config = dict(
    n_head=12,
    rope_fraction=0.5,
    init_std_qkv=0.016,
    beta1=0.9,
    dataset='wikipedia_en',
)
Each number is 500 + 50 x the weight over its row's rms, rounded and kept within 0 to 999. Layers, rows and columns count from 0. Numbers have three digits each. The size before them is the row's rms in percent of the matrix's.

# layer 5 MLP up, 3072x768, rms 0.0207, rows 1214-1624, columns 288-319
097:480514506522529535650429574456469550472485529432482557425561612505544530523465465552451417624497
102:547606470549530509588492540439499479444596456550563513433473508429509566481498434413445501551521
093:465535427578507475629478441578458514480519477428542494551532556456430466463505467489470506575512
105:518409399501552456450475483482509475514471449428559532442532490440526486403462484453519576476509
101:435461424465504496522413499539450604553357500531453545516575461585568479569495470481602515646617
098:465559557497529532499559453473539486449566599577522498501488608484449601524488484489442515490446
096:441472482467517535500454504511521541518512509482470560487493407541476447522504575558498533613547
101:492455474516467449478544561475467520543463529566510519473467549521431580497419523494445399483552
105:518413467578479433481446451472513547443490454476489442597532471448524594543512580451509454491481
097:493478489479520438422404491455516451546583466453554436562524380443609475508451531535389468529455
105:524466649495501506599518486526541543453442469504403527544575458486544549507498547521478479547587
103:487463490648506551575502546494495558408494381477525537469551539503414411552491522455486452509490
098:477493591543496548588539493485496453481623491520629405431524562438506490503443488516454477529577
104:523462583482609536536434498487597569511463483463493503505494477457515415432459491515614419507470
096:434562392483571456463485456441505518419481546463529485595492486560468617442488496556484485478563
106:518522468500478630483441506507445513486499387421543432481476529464472544496521540485516447590504
100:474448563535475514454455555523569556527448549529481507530508477531546526412603525524464498483569
092:513499585451508434557525547482473481466490493477432539520611515541521430516515449571486491443578
091:525420526465472451538465419513482490517474526562480500466510590451468532536459492437486498427538
102:443512520457468526533579490441444433553492481540573513400450469578488503438435565423417420531499
102:536444436501509522540557489551459601443422546508513525500522377455538501485552489498471521466593
096:440475410510477420535491470526547494495481542491478456399585514487662491525445476455542499496484
099:432489533558464463437523411501425573539493527587488501474439530481516455459522502466395461549516
094:396463430586598501510525439556500467400353494392495459440578494419462460534527518503500585439501
105:418574415509475450519526526493474542481484467437588570505519477489470424487489516467455524605555
102:505520498447525562533570543463451472526522423546488470505590633571635504569491497529414505455493
095:468535467550540524514499504564505522496543500545528513492510461580503559527521588482467492518479
095:503441506471449532517555572548543449489497630512501596479600466512512499557545372606370439447479
103:540467545499518574503615463509448523484532541565471504511506486516497433538445457492543502443425
100:515537504552395457593443480458488474512500463501481579485455530544509382635559511441456411507484
098:551510600561491467534417487513483551492465508471480389441488552529564452464547499566519450438516
098:480466407540473495510474475429501466527486478473500477430475528513547524466520556489482476546485
093:499535496513429537505465441579570545562483486466561552442532498443513573552433505486454533533459
098:553529513559543492485460490471522599515460406444491535556465457486476546571525470465442467492438
101:458515498511488516506528578476498521468545504564519501520585527471539517541441601538390498586396
108:458510551529480466543531521420510411456542420440565502484548569484471504536428536487424413546552
104:520535372499510469565618508549426508448368619511533491402449489566463513524483506410573517540622
114:561585519545538499561472537582457467494423425523554468509551507509519542604489470608519486474497
104:459457571450459453471528447519348506446478561566542526478505503445541480485470479587508492552524
098:539503478542632503455566524505491487462551441587573531521461408524564599492484534443506504463474
107:460463475488561552463485496532440564540564420462549615473492475591489516571535568524478435471468
103:526416509573468481391507505433469474456472425488477525482605551531520544524429511503462489537517
102:450495449502453354447525503509522493525504376485529526517454453440562559533546453558439499459562
105:508461473459474509508535556535508526476482405450509539510506589600558521534480485465526416439523
101:436427485413545563486552546581541452402405492507548510465530519564504509499411472470498584519522
102:510445531511545456487443493500542514500564499479522486439462430441515505522537494450412469548513
100:478578411555491561424459589499435474535467485548551524509557478462489498614496530588525477510474
102:454540594507462508560479571524456497478529495484446596504548444446462502440483456502432581553431
099:501427421496559412471447488425501487467492546555561541469561540567510464432518504605498555507568
107:528518534484525505431499575479418596453497553438522444510513506516467539495456472430435484504533
090:504590541481521494497462552446474524508516485464507589522560414577563516517420593495444482593576
100:540533520536525504488449477495496503417535507570508628492492420438548516568547473527468533471552
104:456543407539541457519485433518425493473516401595539526577443557440495408488492586501576534479475
127:504497534496548505488547552534513594482425526502473549462606494410483549538512481468548533502426
103:471549544523473585583471487611487526544457518509508569528514509552556525624427521488494515674527
100:490426537480458488415448476591443570467463527553496563484573488450537554621454528512566454532482
099:409555460553488465518580533507475510447470470536460528469530444582527449459466559543528453519458
103:510500535460514527544471489576454478553449487482514619495568435449565561580479508513513452447442
099:597515464598489430491460449492540491523451509636506483458524448563500594518425449471475530482521
093:504398500612532474495598509496439446475408556453483369523498504507532485553474492424473494559500
108:552445552554496399473565579441572461537493418564531457517507455594410552608575508458553526473557
101:488523474548548440481409545405469541574538444417463555472516544447593478487503528317514489434555
101:526503538507491529505452542513572445430504383598504479497509435510570517571434511468529530568481
086:410529481442392552525519555433557494563435552537558393591473521490465506485437518444547396483500
099:586519524454495501468484517623467450472520472525561505538517496529477509460474435435463497447506
101:503508549598554511505430509491542579410521547519535563452539501490487482478518488453568536530611
092:418473479491469518492457532455558480402462556580596563479486538547488539511382495426495512463458
103:500418434495449413472472504491462484513484446537514449439455534542516609492495482489528455611544
096:506512455567505389480439539482535508530392519500532574421523424554470578485441531489521464482512
103:499411474532426465538593452468521529489507474445594466528544432528542524601469503510482526517465
101:544542454511553458580487496473439490466494460527617521540448502541453451525513480465448489445567
111:447517468497591514542480489451530450546475469547505522539559500469593474525499541545445541453455
100:511486478531557554499523539472473444577542529510543521560514483541491478593480476430595480488590
101:509523445528501536550559527496513588547518506462556522557464595481498482495454447529456503520556
099:460493377517488547576496456548550616543472450537497506565482443464503465537439455566516574448463
102:443534497552563545519518575453428534476486410550555507504559457544432376500491503531512537486511
098:490461424429486476490462511483444551496491563482525601537489522476545562501436386436486467450549
102:451371529509511551425513523531538583522442517452534605488606532542545536436440554547524446535523
105:487544520539505480473517552541435536498527472518545536533442479456531521475464510376437463539526
097:518380606485528406458530505490532470393447490548485526492503564484540504470498447526473426544575
103:578473627613456495588478487494421502534518488502543536491534403481547589488474479430444562530471
105:465505484458530475478529571461526501513468530430419484564488477560473465534587449422559415612535
098:433524441554485505505390497525546495580545471477544464402497514522519418478479567437472584458491
101:417531530565451488469486566497450490485505520482485529543496421338421498514497450445539482467522
097:577508535583535367441524506581552516515522433552543532541513517482576554531522494587526461488437
105:513538420569461547592559470492469531508482517481478470462585565535533480510486566499397521489421
097:498499541480499400406434584561557497434450533502582478494509496499505504453394433435515430555608
102:465446519512491549453558526431492600402462559431503561523523471440460534483459397514470469461462
106:537533518463395510485605451490492511561545480482513501507518539568537515562484483510504451553563
103:425485407466555543508488521601416554497443490465528568511460457463546512521492478488450462437550
105:534530490564469494448557576521575514490463497503560457383535532469580501464545622541542456504484
101:522444568585453542482564527459517553434514488513501585524459422533543542472526533559479531593522
101:489578520544441473409469593541501459540379534483523512465505569458552510514470552486469421543526
109:601588572496505442545542487455516497480461548514481545515549421579423434587505497427524448582548
100:490570483583523516542480483500457450550522520451450489456529512436542543514491525417447530481494
121:360481476547509496507564571505535570465442571523466479510491507596528462590498515477475406580537
100:383447521531484488561505477558562458527400491456494533516538467461519576497580454451514488493554
108:481466499537552510555551482543531500432461482589492517362575547486549518556592462513494554499446
099:579466523541531460490425566527534497518467462553583502471630536462456451457464447585579443488515
096:579431516518530500471526552445538512527511554475531445500516553507559402517510524507595507488465
095:361522490621496474450450475531533513560489514460437576460489605456583551493448509461546516550578
097:440403447462498500586509564586496569510490477560463540571521548467458464553519569540496528487563
097:497535444469533478451500480589562496467491529613505524583456475515502544487496590527511486561486
101:503496591509445482490539429511505603411541483501436520477508465412509539471543561559569459547426
108:431565504574463473488517506456453562416539492497468542491540500439532457506506360526562433500557
101:506520506521488410555515504530451535508427522513472488567556475503463512440481430481417468545567
107:524552458537542388523529440513419535495456596528551549460475475514465479438553486533518504475596
099:396510464451566446550421462528484568451435545532614493514520473502448614532493456415511473447534
092:533580375540444533451537598409549515388487505481475445471464419491624577477495518489408509452501
100:479417515457489494502491532591600575545533444553541481504513463433583550436458570489460450446550
097:436407455481435504520515468426516431567535456453476525425438465573562598507509498537477606523438
095:504574563506505631513422558457462535486483373508609454503538490513523472526484517497510458518479
094:437523500536421415482460473455541500454514523494577494539535424553498415497567530485484402500516
104:509409498484554603426635502496425445558478480545548538480483487541494451463428567393515409498481
103:535540489519522513554419472427519549467487467591560476507454375447490471480498491594567453583462
105:505539393514532448458487528416488553423455510526503516521539399558494440498495405547461501389482
107:473490523494569329476412568371490513536445614462584508442512406503534510527547510368502454465473
100:481529554527524518459496531527397512478484494584492508474545511457499602567534470579479459488519
095:442427559466518469513534556501465484422447539539460525543480524506492445557489520510479349428617
093:540456441552433581562436483564525485540431542504487604433537523449557572414505463539457470488517
103:471531479459534538476485496572383495481411467507542477498423488542566485450521452513600557518590
102:528466556531580490556577478531478536417487473533558495547493457514489458450574486526490482511460
098:517446522482470480474488486526501572346448477529494504525439522424496419437474535535487498540524
102:519508566625488454581563524489393509456527409572479470431591493544497555533502528528501530481493
101:505428502534455446514467469483548514393408455456577436504551377470462479542538490524467456512613
107:538557468566547467497558483445434564485454485563490519482580491505513426434488450498525530459601
101:422556552507537464539498497440606481451482409449423459603492573543480503530472518493490453493566
085:562495487473460457475489501494572533510448450409537457518429424530526445549541542493484541489490
103:440490461463464607489448512453516458344466602518511498463511476566584553557483444552516562428580
100:583542516542484529379527540448604528502530527553535558506500531556545462530548485603496482482552
101:564515533521496499495517508519465583479401504496537575494555528483459484452554520490467620463451
096:478583506546515547596517520522474438368512536450519508475476456475617524412431559516444531593508
103:578432608528538542569495492508576489510536473483502563433572535415449483563533562522461468531454
097:418463442513519504506610559523557482632488474543467499529694539480537461476565530540496482615567
098:522493566471537534559523464603500574502523581412537507478540527557419538411534548500446500532446
103:515491497557505609504486577440500559471518504482481478508549524514547423554448457553372516508599
097:465566458562525451504613489444494522486497565494538578471615516514500481566554484538501439593455
101:581512469477507543460475555535505603511467395446571530531518504545515562606442513407454546537594
098:487453589492477546558577570543426514524488480582543543477548488464522466587467434524538580472585
096:545470504535495543477555484423489554516506459413534477502495484515511460539393445484370516477537
099:556574467491544526490538464408517517534473473477580501499549483518461512478510505404538427500456
098:505533488554542455404536568494597564553522459506517526591520498455451501559543389452519529533443
098:464450506444560543435453451441439451423468463469556474410488638419496482520503438458474438510521
089:509499483532609501373545475430568526433505516466437532487575461521459574479316470474529508446477
094:574451467526527432606556550486526555440509441408523520559452459438518560564573491411492535511516
106:480510434522447452475440588452448472471395450548616558449530473459427581554534467469496440482495
104:416431509510515402597493551503479524407435475559528483473552445415471434431514471514537486516537
108:458450525529520488511523457422383457420538564550524469459551580544477443514456509467492471450517
102:495638612579512440508515538521487469529439522555468540476540536571555445487486464480508541576494
101:475492480486535398589546521488455569450447432473527442471460554432501570560437403516659478511580
101:394416535457639531510475485525510523517505537567520515599540534496534541463537556534513526520403
101:470573521603484471537594587569457595465522566470510548566591455528543552483570533456447429469539
100:486529415566499562571525495438477454443462474457511485576517621476469387636509445556494508485506
099:476416486567540545508533502498574501434505439481493477457479559417489433544520589395533537492484
103:485433512449521577545467482566422491471447436495506385506562509436459393495517516447492546499481
110:599499447509480476447562577480444647425485419495530558545419557522493566509539516461372501624468
101:577663496473469533512609487480493500557450486513504513471537446559454381506548571447551463473489
100:525488457426493417498473573551424479528536505473549563544457471528440411456520444457478490480595
095:469609468538551489528478459484456553545451500546537566472562546503479490522492534582519499521417
100:473571550471521456420526498530505635395507473495585525593537542480507510460456356518539455456568
099:585584473492433417509507435523402526512571558525520546489457511490527503490426432538419414541434
100:471503511625519507415493524557614486543507539595510591517482548501458506520453459446449484473447
104:562430525517436467459459553548480469507462532562550456453517529622522491435442572427494452407466
101:569495515503591460511507528509480548485594452473546537552514453533467533567461546493493539511518
092:558517473507524381409504462519542446414544555481542491505437522513569476476420527482462484506500
097:593435432523476469528524595515514487466526524427505395437507510488495474495472409420482439521553
102:447435457469505417532497501537456491455433554500538447437551557422443527491460471506468539546560
096:522435482527480528545649510589582489551454496522548597463482510495450612415420436493417487511450
101:455462419517420515536476500535531442414460503404556531414483504522502442485589484492558591500566
090:483588539541452556507490590581492488482505466552467546536504514488494537495547474537490493482506
100:550630531566399437567427509510486514470508544529586448440524441455549541512434494458507486514512
097:502530541551348564492631523515436459404459470526576494422535504452443577501463590606531523514414
102:449537375544580407473522469482460483538466445423509490389462556524580454533445515446549519554533
097:509448537532494494476501507553440546449451537415558502484619591517489533552618596505416550557481
098:512597531619554521465531521486540513503535499548495481487528492562518482486534480549501476504519
102:505490535448552518426567514519492479398420588532545495492577428542481539505500544518549471566454
110:429595489467527455525540457603469511525474470487471487491503454478526426533465518542469513525516
099:464502447480447482469515509399543536421529561508526547446495501458582460502506552469481476459475
094:407486375531497458517405500462472404571537483538518452467505494446454460416482522480501427514515
107:391500545535497545460471533393624449460490513518566492514479463516462410561475509391509490593551
099:466513530470476527470514537503493540501494495394671509437509521509504464481505510455373457398380
090:490470511458482503581456492595534556409485571636533469457481583440476445471516473472515463476519
096:484548406557453484562525442471528510429485518555547450466464455560414496539533471514472452494487
105:459446542602476507486467519504506457502477510552536433611563499559420482470491478563532523455463
091:498473539501490436515548517410432454438446497434563473545528500453461425412501524536498527501476
095:477509448545466413450509494474503411520476540520642580544552471552413404471461477415430459664526
104:520479410445497455501581561489492393476444517411533517472501362527490546544424538413550466448558
097:533492543441474476462422507521497513476528490478514501538485548561517521519482533527501475492496
102:415513567565467498562512618526497551565503515479481506536603479574557430439443497345451391434432
095:499531557461466439495432570552495467495386499504548466558493464493494452471507399490411546475497
098:508544474641454502575521547540462463465453486566527546531527459584525496538563461444471488589492
098:577475518530525432552504499450567559479569509506478466504528645465461474481507504513517460511542
102:486524460526444607591517428501487518461455536437490513580538491504439543484465438572477486513544
096:578516466534479497600556444531538470550517504474528451419480554483510437425437577464460538425535
103:472499552530492511578531501389570534437453502479461468560460473584504522567504403520402523494501
096:451549485460498478473383463578468529513439496508525514427524496586553497495579424560503504558575
093:532478444510457480381443521463527539534483446373606542410473519434502531459499478462526555508487
101:499445427483461507485504455506457528533491449467472536468441519482514496441487514550524555461430
109:446468511531468458516490525438513519553541432421522571504503541589544525494402600580483536503545
103:470557497578412632447436518500460533565512532544490423489471483494590497514396483514493463465529
100:488422453493546515513595495464484463364460475473504524451512410468468472509454403439417508529586
107:483404533493538540506500494456462497483371516549533543461528507421551520570456508454556562513524
099:503530423490570430515546516481588502447477507542593444455472519408430492472432384538538511492570
100:568381419513557627440551456540507448493547544596535435536516512473515411534468526608480538515451
099:535492460579528529488402490563514572468467471537470432617579477429449489547449457558460439422542
107:454491523593568548561527576474416456505473547446480485506508477493530491604513558543556359554448
098:521643474464496569542526464553525463449515497554584556534477472484454564475555517452451493547563
100:511504489524553546480585504481479458515452492442502511516648502555459426521523441410471454433502
100:525500523434568536482477529461436576469469509422503558458538547505557576531529475587447487460439
097:473450445536533468516430471504486574405536497572487467375539441497546400528516534460539551505574
104:490559606523494503561534524404466496489448525450495550513564390375509522586483546487509508458585
094:566605465569565505573551477469590497469477499487534550469542579398522475413483490521439499512449
100:410521503534582518445524556464518396486494497323502559473586495437630514582491539404472487571526
109:434460387587418418387493505539459506397490441512482558543506542448595435461426482421503550451525
104:405408576519481481481569504579447470480427514551494470449499485575430527492546534440560495551577
096:427495446587431536594511379570448533499543486536543512452490544431488492445498605574569544546518
104:476524492591587463566545522516611429463414420496463470472585410534613579590490624488476444386532
097:508466525488503468523472544539535520469505462538534491461481551485591484455518572510443520448560
098:558523470513518516488507578464502486562501485543552526449428587584509512510519508505503481586520
097:606626426491516525522432562572523446420556499409554436551527487527487466447460451490519556534503
088:528436544463434490475493487454371495454455474447541449465512483520478431609572463481435468588493
099:581542556460516521480603603499438520426505504520514488454566523477484495485481505522532467505406
112:488533490543511515611506535513459511485504421518559531481497504544526524480543485516522507485588
107:386515500496593494415518474439519545495419530431637444524521562547521487533585458536462464557463
098:550486521502552529471408500474382539474460527583527546513429502534473525454516440464503519534604
094:442510564520438513527448541517515541475501457516487504458556494527546510481494559528449428485477
105:513529514541459480563522549543546434439515560625455469451517498444526478453565430473528553545476
093:522606528547554497452428524435492437577517372615546480524483594413527562541517517542486453482481
106:540507449488551501494449491546527491531519441419574544446511545509571389475490409406475436463505
110:489424482437479539504524501525476563569510555423494553508482567547464452493498424427575554461508
101:555492461541542446457629596413418475477443506497564509441562471504474468533557552445485449507449
100:573366465579559596507480505545453485512505496536472506371528427504396461523486448521441489560486
092:538506514487450506394536482464522572536431514492498570415546550560442536505462518451474500475498
106:391462519407441558538483498520528522525532500505486536409558460555468464501619475488426489505497
102:479541468482416423543467569469464439459562500522456433506563427484444457481526469556463430545503
103:471522515518481338510504586415394559558526549472531593548530635471482478564438488422522558551608
098:517459509522455538447524547566515521476500479516588452510475475437570543481554555515542553436594
101:531503485500452516450489552478505469539493467562435507509500503546499555531505572397460535554456
104:506491494539596582545443574517533517484488465538540540451483505514542539390451458475467425588496
103:529464481458460531458574541477459491539492546509571491596608562529499519437493583516526574501469
098:478523482472567524473551687500465514482489497483539513560555546561563480497428486428488485607488
108:505601468543508429436459614445442580369464474493523519554471441510463503516456504417530458534506
093:548605458512486390509450525497464556452491478489474520499576447376528562545475564490494403442527
102:486553536438575507441582511425464540463460568484516525446519464438534546473494602578465524494533
100:547492535462525556546505512469541522527444553516516496597506545504575429466535505425464447463552
099:538493491509544572459543584477538549555469533463595459499531467539526483413448575411459468492452
106:528491505520551541512475506510473497455462418460476470543436534470607549497470439495489474522440
094:519403480539437593486434566472581464522508517565472688526509545468529569569462552509448537486498
093:528406528509563454559485507592539543590512521575502588501450583487525560471571554510401474539592
092:533452505559467424401421544554540547493498466534465505495530499529464539537431535467438447491481
101:511494410602468562440579514446509499548445564468598561461500510565457541470528515463505487526498
096:437475489533408495573487461542407420592527529429474527493475486467415494451459575492515454477502
096:435514489514504522530452514482453514544434447554481456460474524483572506451514486530465467481569
097:421525548479560452461491547532543523533585526534475576456551533549511561592439447527447446492509
097:495504392497542461605503452483528571422475461486542484561467557510490479502411501441446537559568
103:452543445471553522430429504570506532577516451455556495535528428484513542536509552503563458494541
099:547552459573503499569517496496515446573514524512592537538471509579441543512584500594456458532441
099:490504445464486506420537559592466462493485496415544559578480475541546482515511545542598419514468
093:590471407581519578485433616473545474510527521504499556547420511411491610538500487435533513536551
097:534586516502552558505535503496494484447500520431490501480473492478382467517512554500507465449549
098:514489407476533546555590562510534567426577408558508421427512501593528429546508505626470510569568
101:491571549524493538471535566487526478613597451546578500555503475501470450519512455541543480547480
100:573574585541485476541527642455435480537517458433488581383536547428516448511437592545539347600523
100:515545558578481468492566442456564485551396480446457446561461547505541587544501495450393430508466
088:568525512495499441539523539383495501493531436425511492448495515481528514539534472518394494498555
099:467538531510577511545413483495410592547487547542522562509572500523489514587588499462492479560459
101:520542515511556441520440627623499453502449456517562527448499468517413493495555419469488473428528
088:447442536404457483568575532577481520452572549526513427445547553491481489496468524563551530501451
101:470570448497577458592459484521435547486485454553499546489525540475386493546428459552470431463602
102:483506510513455471628479475513447536511571491535564458552479543320420561426466527475513495498473
105:457504476472483509529491576460511563555542475423539495500565476458494457494509522495514521531559
093:376521533511500545518413450452520552443582443566561467515501532490500427514519448525452465498521
104:563478555498574450525453588529587539429515508490505576375528487451566483607503536500513392457484
100:543524512498514555516464511531453554485492522501478498466575572434504440398451498513498497491506
110:496493496424584522502426492447469477513557538496600512485541508440448570422493564537520560505510
098:436499492572437492550453442478525485499524481529528426537566535547483422528477422521559421479445
097:565499426523469488522542542465470504438553512509445429426488463490466442508424546445498503398423
105:396506384537510489523473535564506472478480404525602500487562482482525475511460444393466551576524
099:567493476562554547474574507507448499409447542537513468466531509413450476570502516548480439569477
092:541472553442473539486553558491520540450415572502523504330466622495495565515510559484504475474499
097:549469484479545503499565508515492507477494507485545485535507470536416483593428464494508483519472
103:438406424502404443474467469511505497470504473573515403490490540471438538529534459487505501415452
100:638507424532576538473502486497484564500490467463468519499502554517558534528436520414456507505541
101:495529504452467508485497493550456485549458534547590541497508452572502482544529513468446604583571
105:465494456465482526461551613559461375467466505561450508453581478530485580537510590548483524558499
095:480524421455494460592488547522521554483587565528579495480517500554578405468482509510461503479548
096:498440399583444497520471512594549458586529478574490543468578553441540500506473523443456464427506
106:575467505595457534530478543526497564452498526535542552510552527457570579567530521429431382574461
098:613532544423412477547513557510489496500369514493475417464460524412446466502432485520517520495500
098:478506483526463479491443546470489520450434498373518500520502554512462529507557471349487497616505
093:504460487578513505568445473538490508509538470518500575449488453585437456532595402491481472453546
096:487486466535561465587420499617568520474504478473450490488565589499459510445387577409495463555532
096:472447467579556423571490540481502463596540519429510482450498510462533534539521480440523431556455
100:533539440522509473415484527410544578410429534518476493502520440498428576493414563476439461480487
093:511503498427492580463424506565529542526433476439580457508498446522575525477603387406549528641448
100:467573505493575520504549537506456530512584455600605523502482570506539440535606507447587597449512
107:510461582503551475563532532388494503514440508434454512535442544417490520495496468452433459450584
092:475610490592533553581528524563566584490479602468536531523597511535451506522404473455556475499473
095:495522570508446429555594508520576581456524543476560410505584502496562546464601637580479496480514
098:553488615509461454453522571496514544489529462488511567393652513500512489595421483501515414510462
094:491408498516460546480563527453484491527546459466484555513472469591436416475404583507493440484477
103:508474344505564480453494541574533618467398517532512534433504483481482419502465458503615469505573
104:405554580535459421609541430422586562461571530438481584584548464496481451471529560518511583509504
101:461500477561437542534455530470485529462512489489526438455566448496563500501572603450438446510481
096:504514521462563528455468466587478550451371490567489566532530533575528521550531439472435457508430
095:497489566488496534539502582482486405508533438496494521445552521531530532571529552494541466515518
102:643491549452481497529542580412469474515505485525565570405511525514529567490473582538556439539507
095:513531483582500513469523464488568527571475502485485502444508473514495521555475490464509425441538
095:464412546484559486466410506571549524424448506478549576453505507502498498478538490537569509579528
115:432471476618475498586434516555541497420471528450433393464544444459506535527580450427506500544487
095:459397493512501486457399470457504478519431565497531469557619516521487528522534515518509486524567
104:505578510548542418509526523472525432565472470609490548435481490420451461451477467595554467425526
101:518495496524547506574520520463450468423459469489486499514586539546479450459469534490506446526597
101:457516439472438521564515514552479562466429464433509533473490514462549427539534491529514416524511
107:426579538484485518537463532533529488500547485587485524457467507572538465498420480519595397500442
097:485490498406478468491478510524502522446499570538520438443513496489564558481475465492560443551575
095:422539470521533462515577613512491467394483441575469388552539489474484416513497529500458534531499
105:539592545473515462448430420463462602553509547430516555534482584544521587498552522496420524546567
099:435442462551471635451526492501452554506441601540558464491485538541605474453512488462474520551561
094:435498530523530557499484490516568547558473557532561500442498538503427526492453573490553474594441
101:567530438551409522491460559506411554534479407486528527558517471544508475508534525353568400582486
091:553497329536536575536552482425536513430492506449550538572444543488543574528475564459431458509457
094:471511439522477412488447495437595507440588453514498561456472466636507476531521459551485508488550
100:433459520554421485629546484507421482418378452525588510415539490490546498462386414465479423519564
097:521468488553489468550454546500520534537505513559583525448543482496494568554522525440544466610499
106:489546541609498545498481545497444572515497494365533437476468549525489558551491556431542401572454
098:532461597478519560527591513455527477511436506392542526442499499463535489550496498508579435471544
093:477519604501536462546552468487497546452525569505516557453495479602408499542454455568427539486482
103:608472456431515466474450560550520531523484548469470541388511508513555499465460540437533526497599
096:556620496574530494538541438550474440438412575521538536486509466545525524496597460571438519518460
103:478482416526431453462474562441423526430478473598519599536566543483479458484542558469546460504519
090:522440495466486444550550579521483510500395497441529554465561561529553530513459475473472496494519
119:483471484535508444480482596545484446481473504436496496477524569473526513442453479527465556551530
102:533521571576506467584571507441483500517454530562473389479575542501497523572491450527505502521491
100:449521429468411548537484507469463502503486518523458448469578575531458573500496456531495590485502
099:465400454536458468522426511579626534526511465493504400497508593529548488465514480467506502503459
102:490474549520506547503446492559367504463541497519520574517518488522463531537545477489471510530475
102:555515487589451576590456475523560496501491557448556512579465446474577442485579500475538405474535
094:507557511479488536492541559558469583440443543447535436556539431531558418507453559555481466642407
094:474543432535450451549441555512493539581532503542580465588544403477514451552542580534508390524474
095:539501453533435530568516495479516541430505509396527496548582422463523632542494452486431365469471
102:553430493478482454459585505574495529411480577525578500453536474459510473499546555555480475426384
098:412498479603464494552425479522563492420402444501477479506524485596613450497480520468502431514543
097:514473452477570559495458506402461527439518508490522512384578496517489527471527489483522439531479
107:518524481598532547413597531467476454500429538431455465456517576508487448564537507451464508484450
091:553533372547572494498512469637515402498396462494568514536463488462582531519443614496531549476505
101:510547579474502527430564505455451590558543460545520593494470506512555565518475446486395465539519
097:566549445484522472430449466570543475500531597583536513538573535569522534470434514522561487523472
094:485493461507531506509474469483495510486396578532529476450544464529506539468523496536432535450587
092:526503558502478479530478520587496492535479541507523440462477521524495560548475517434646448533469
102:508489517567436440579461477426549491447483481512530532469489473453574428479481485473565454430433
101:534566479454440523468502544548544456534461499546433556565467437563508503625448526517420465440539
103:419444497521509450535494466454563512466524484460506538530542478428445482517549455483511463410366
101:475516443504526586487542474508539460552540463551486459529452551480617465529461510528495504459580
098:500500514477475510494483481568521446466565509544532529457494509566499595498543515608511505476479
097:415459515531511540505541532548440553517527543448492550550485591453526474513381396489528445548561
098:489506474551522536494464573395517558414452530390485426500461501437405457520479484413443419382505
100:429578530559423461484496492473563533516366539513517487569513448516520534560449466440526470496481
095:517519429605439520591427456500491602422511473551501578440501571439665465454549420497435472518479
099:527589509523558456497466569514494422499474470455568562491569404484550460523367427422517489456602
099:543504492542511544468447510496470505567486515404576470474597545513482516522621440494452430402478
106:581548480375556506526483507452486464533438480471464512547524510459464622486482436452481516471509
098:432549503554470543433427453542535500523485566506585466517532470477582506561457533570413470405486
090:611575496505454447484551463517463618379530511541591513428469498431485548475441451491482499568519
107:507541527459581484555576469492516525469473426560463491421590575582521447447529463481530537518504
101:466578516435543470515507553589489574578489452554541536496502504461586457559448485441520463498532
106:554416455506654446415409504474547546423434431577533475465511479522558537548476577550519518540621
097:543481562526526457482507469462552495514519624501475490494556594513538454489597477481505536431488
101:528489555531558600440488551552551480475429578510526535557559596472480563475441392539558541524498
098:476565474593501516563500509502532545517562495539538501516519501437453451471591438567588572537571
100:539521657523506519566550508500508485497480430513594468445524562478532557614569521533432472423451
093:458468518490455467504525507596546596472472485450575515502501465508433577621524520567481437536529
102:548555451513626521586469572589450540439572432523438470509495492492446420534631526468452500538505
094:488544414517444534520410583525483538419524511465533556480562520518548465446480422503562528513439
097:521522539545506519506525518462473462520501547590462499401484531510598575496593552447503473470484
093:517548392495463606507472522560596502480492494521509512524524551604597455555444402525458418534475
093:595467573459503471485479474480560621537458555429578573428481458459561516494424458496523421467546
099:545462463481488538488470440512533546468409513621513473433527522526483501546494473541488451546465
087:475541591460446529618474490522456533540558439479455498505540522508639466472523535475506408505473
096:480478468534462565544468606573425551466510426525512478552473527458482484437535510470490506518501
101:492495440484475490495464615442536623514507451569535451506467505427508455451462552438539560513540
104:398434494552534497452445517402585544484523558514519467497497518455594528513500428526411497530542
100:466500504530474529480531525522585501443481441471500605539504521441537562436450488488546536445512
103:516537499553410583528537557484580533453485463496590498493464493573569553449499405552552552543593
102:562576512473525514489541514474514491460562597528544423567518521483437551533464590430473470587513
100:523569505525560577483469451574461485510535565516538566535458560505601485487498501453539470515544
103:382507495475523597447426492470474442459446528500461476500524501539549485554478442508445489521513
100:524572577567394510457486494437588486409408524470536497513541453432547536524390553530467527459544
096:485477517489554537547492612479454511578503539520537489507598481555490467537472440508494471558422
092:520534519534602544530401545462376484438432517542534491416554507523508424455499468490591555531528
097:511485486551554466553423516512544483496563471606439486602516573396498585534480594382598473462437
101:509558479518419497439447457468462535497478526470519486492545657479491536587453421470517410461614
093:506552418513556425526477554485526527465469450460492539449462484541456538510496471586551525551430
102:448520474515497526467524529485497472463489465463580458568485479474478604474568444513476515552546
102:400441476593511579487491490557530488513397445501560524490514522492476537391541479481512534485603
109:572501555490508438523386500591553442572568534525545599558598536569519505606504535542502518564546
097:502492527489477530496526579473498555441530482394495511544552621510529588585550552547456421544574
098:514449567523491538579524485446476376560464415553491551493500454482434516534432465456480530451505
101:531530499545471502483559537528392537530504579458603453441494530530510536552557550534492543521501
101:514545508512576537510497593536502494537532473472493547544524499486559564529409499504469468528519
096:566607544531519472493565503509518451482503407596508549505470596472553530456538543543492556614532
098:481568517534513471509378482563436499468532508537527572471538519551493527538487471446504441577482
106:461419431527475468533457426499453534486373471546543546489472533500580485481475518486439538550489
095:482555402427572522516472490427495456500447488675559550452490531535519409487508502455468436432471
098:421525454537474510454529533408541523468501480499550426512562534614462489506523438445509637477555
106:542525402524515477493395475443509446501469409471500490463515589489461571521434593469459541446543
100:432448511457465515456482528465466523553405473461529526532518473490390562556547558464466452541538
092:489475534463450511461484484476450478501536557526495611523511561583453556424450383446516555417590
100:500499462496522506490483594507537463434461534510442494469537512531419448449491491520504483511546
100:530468449441466520410507464492509590504532476427522550520458466507439531567502508414453445511516
092:454552518519531482498500544524456567460454428505490472449438365468569545480472558520515504520561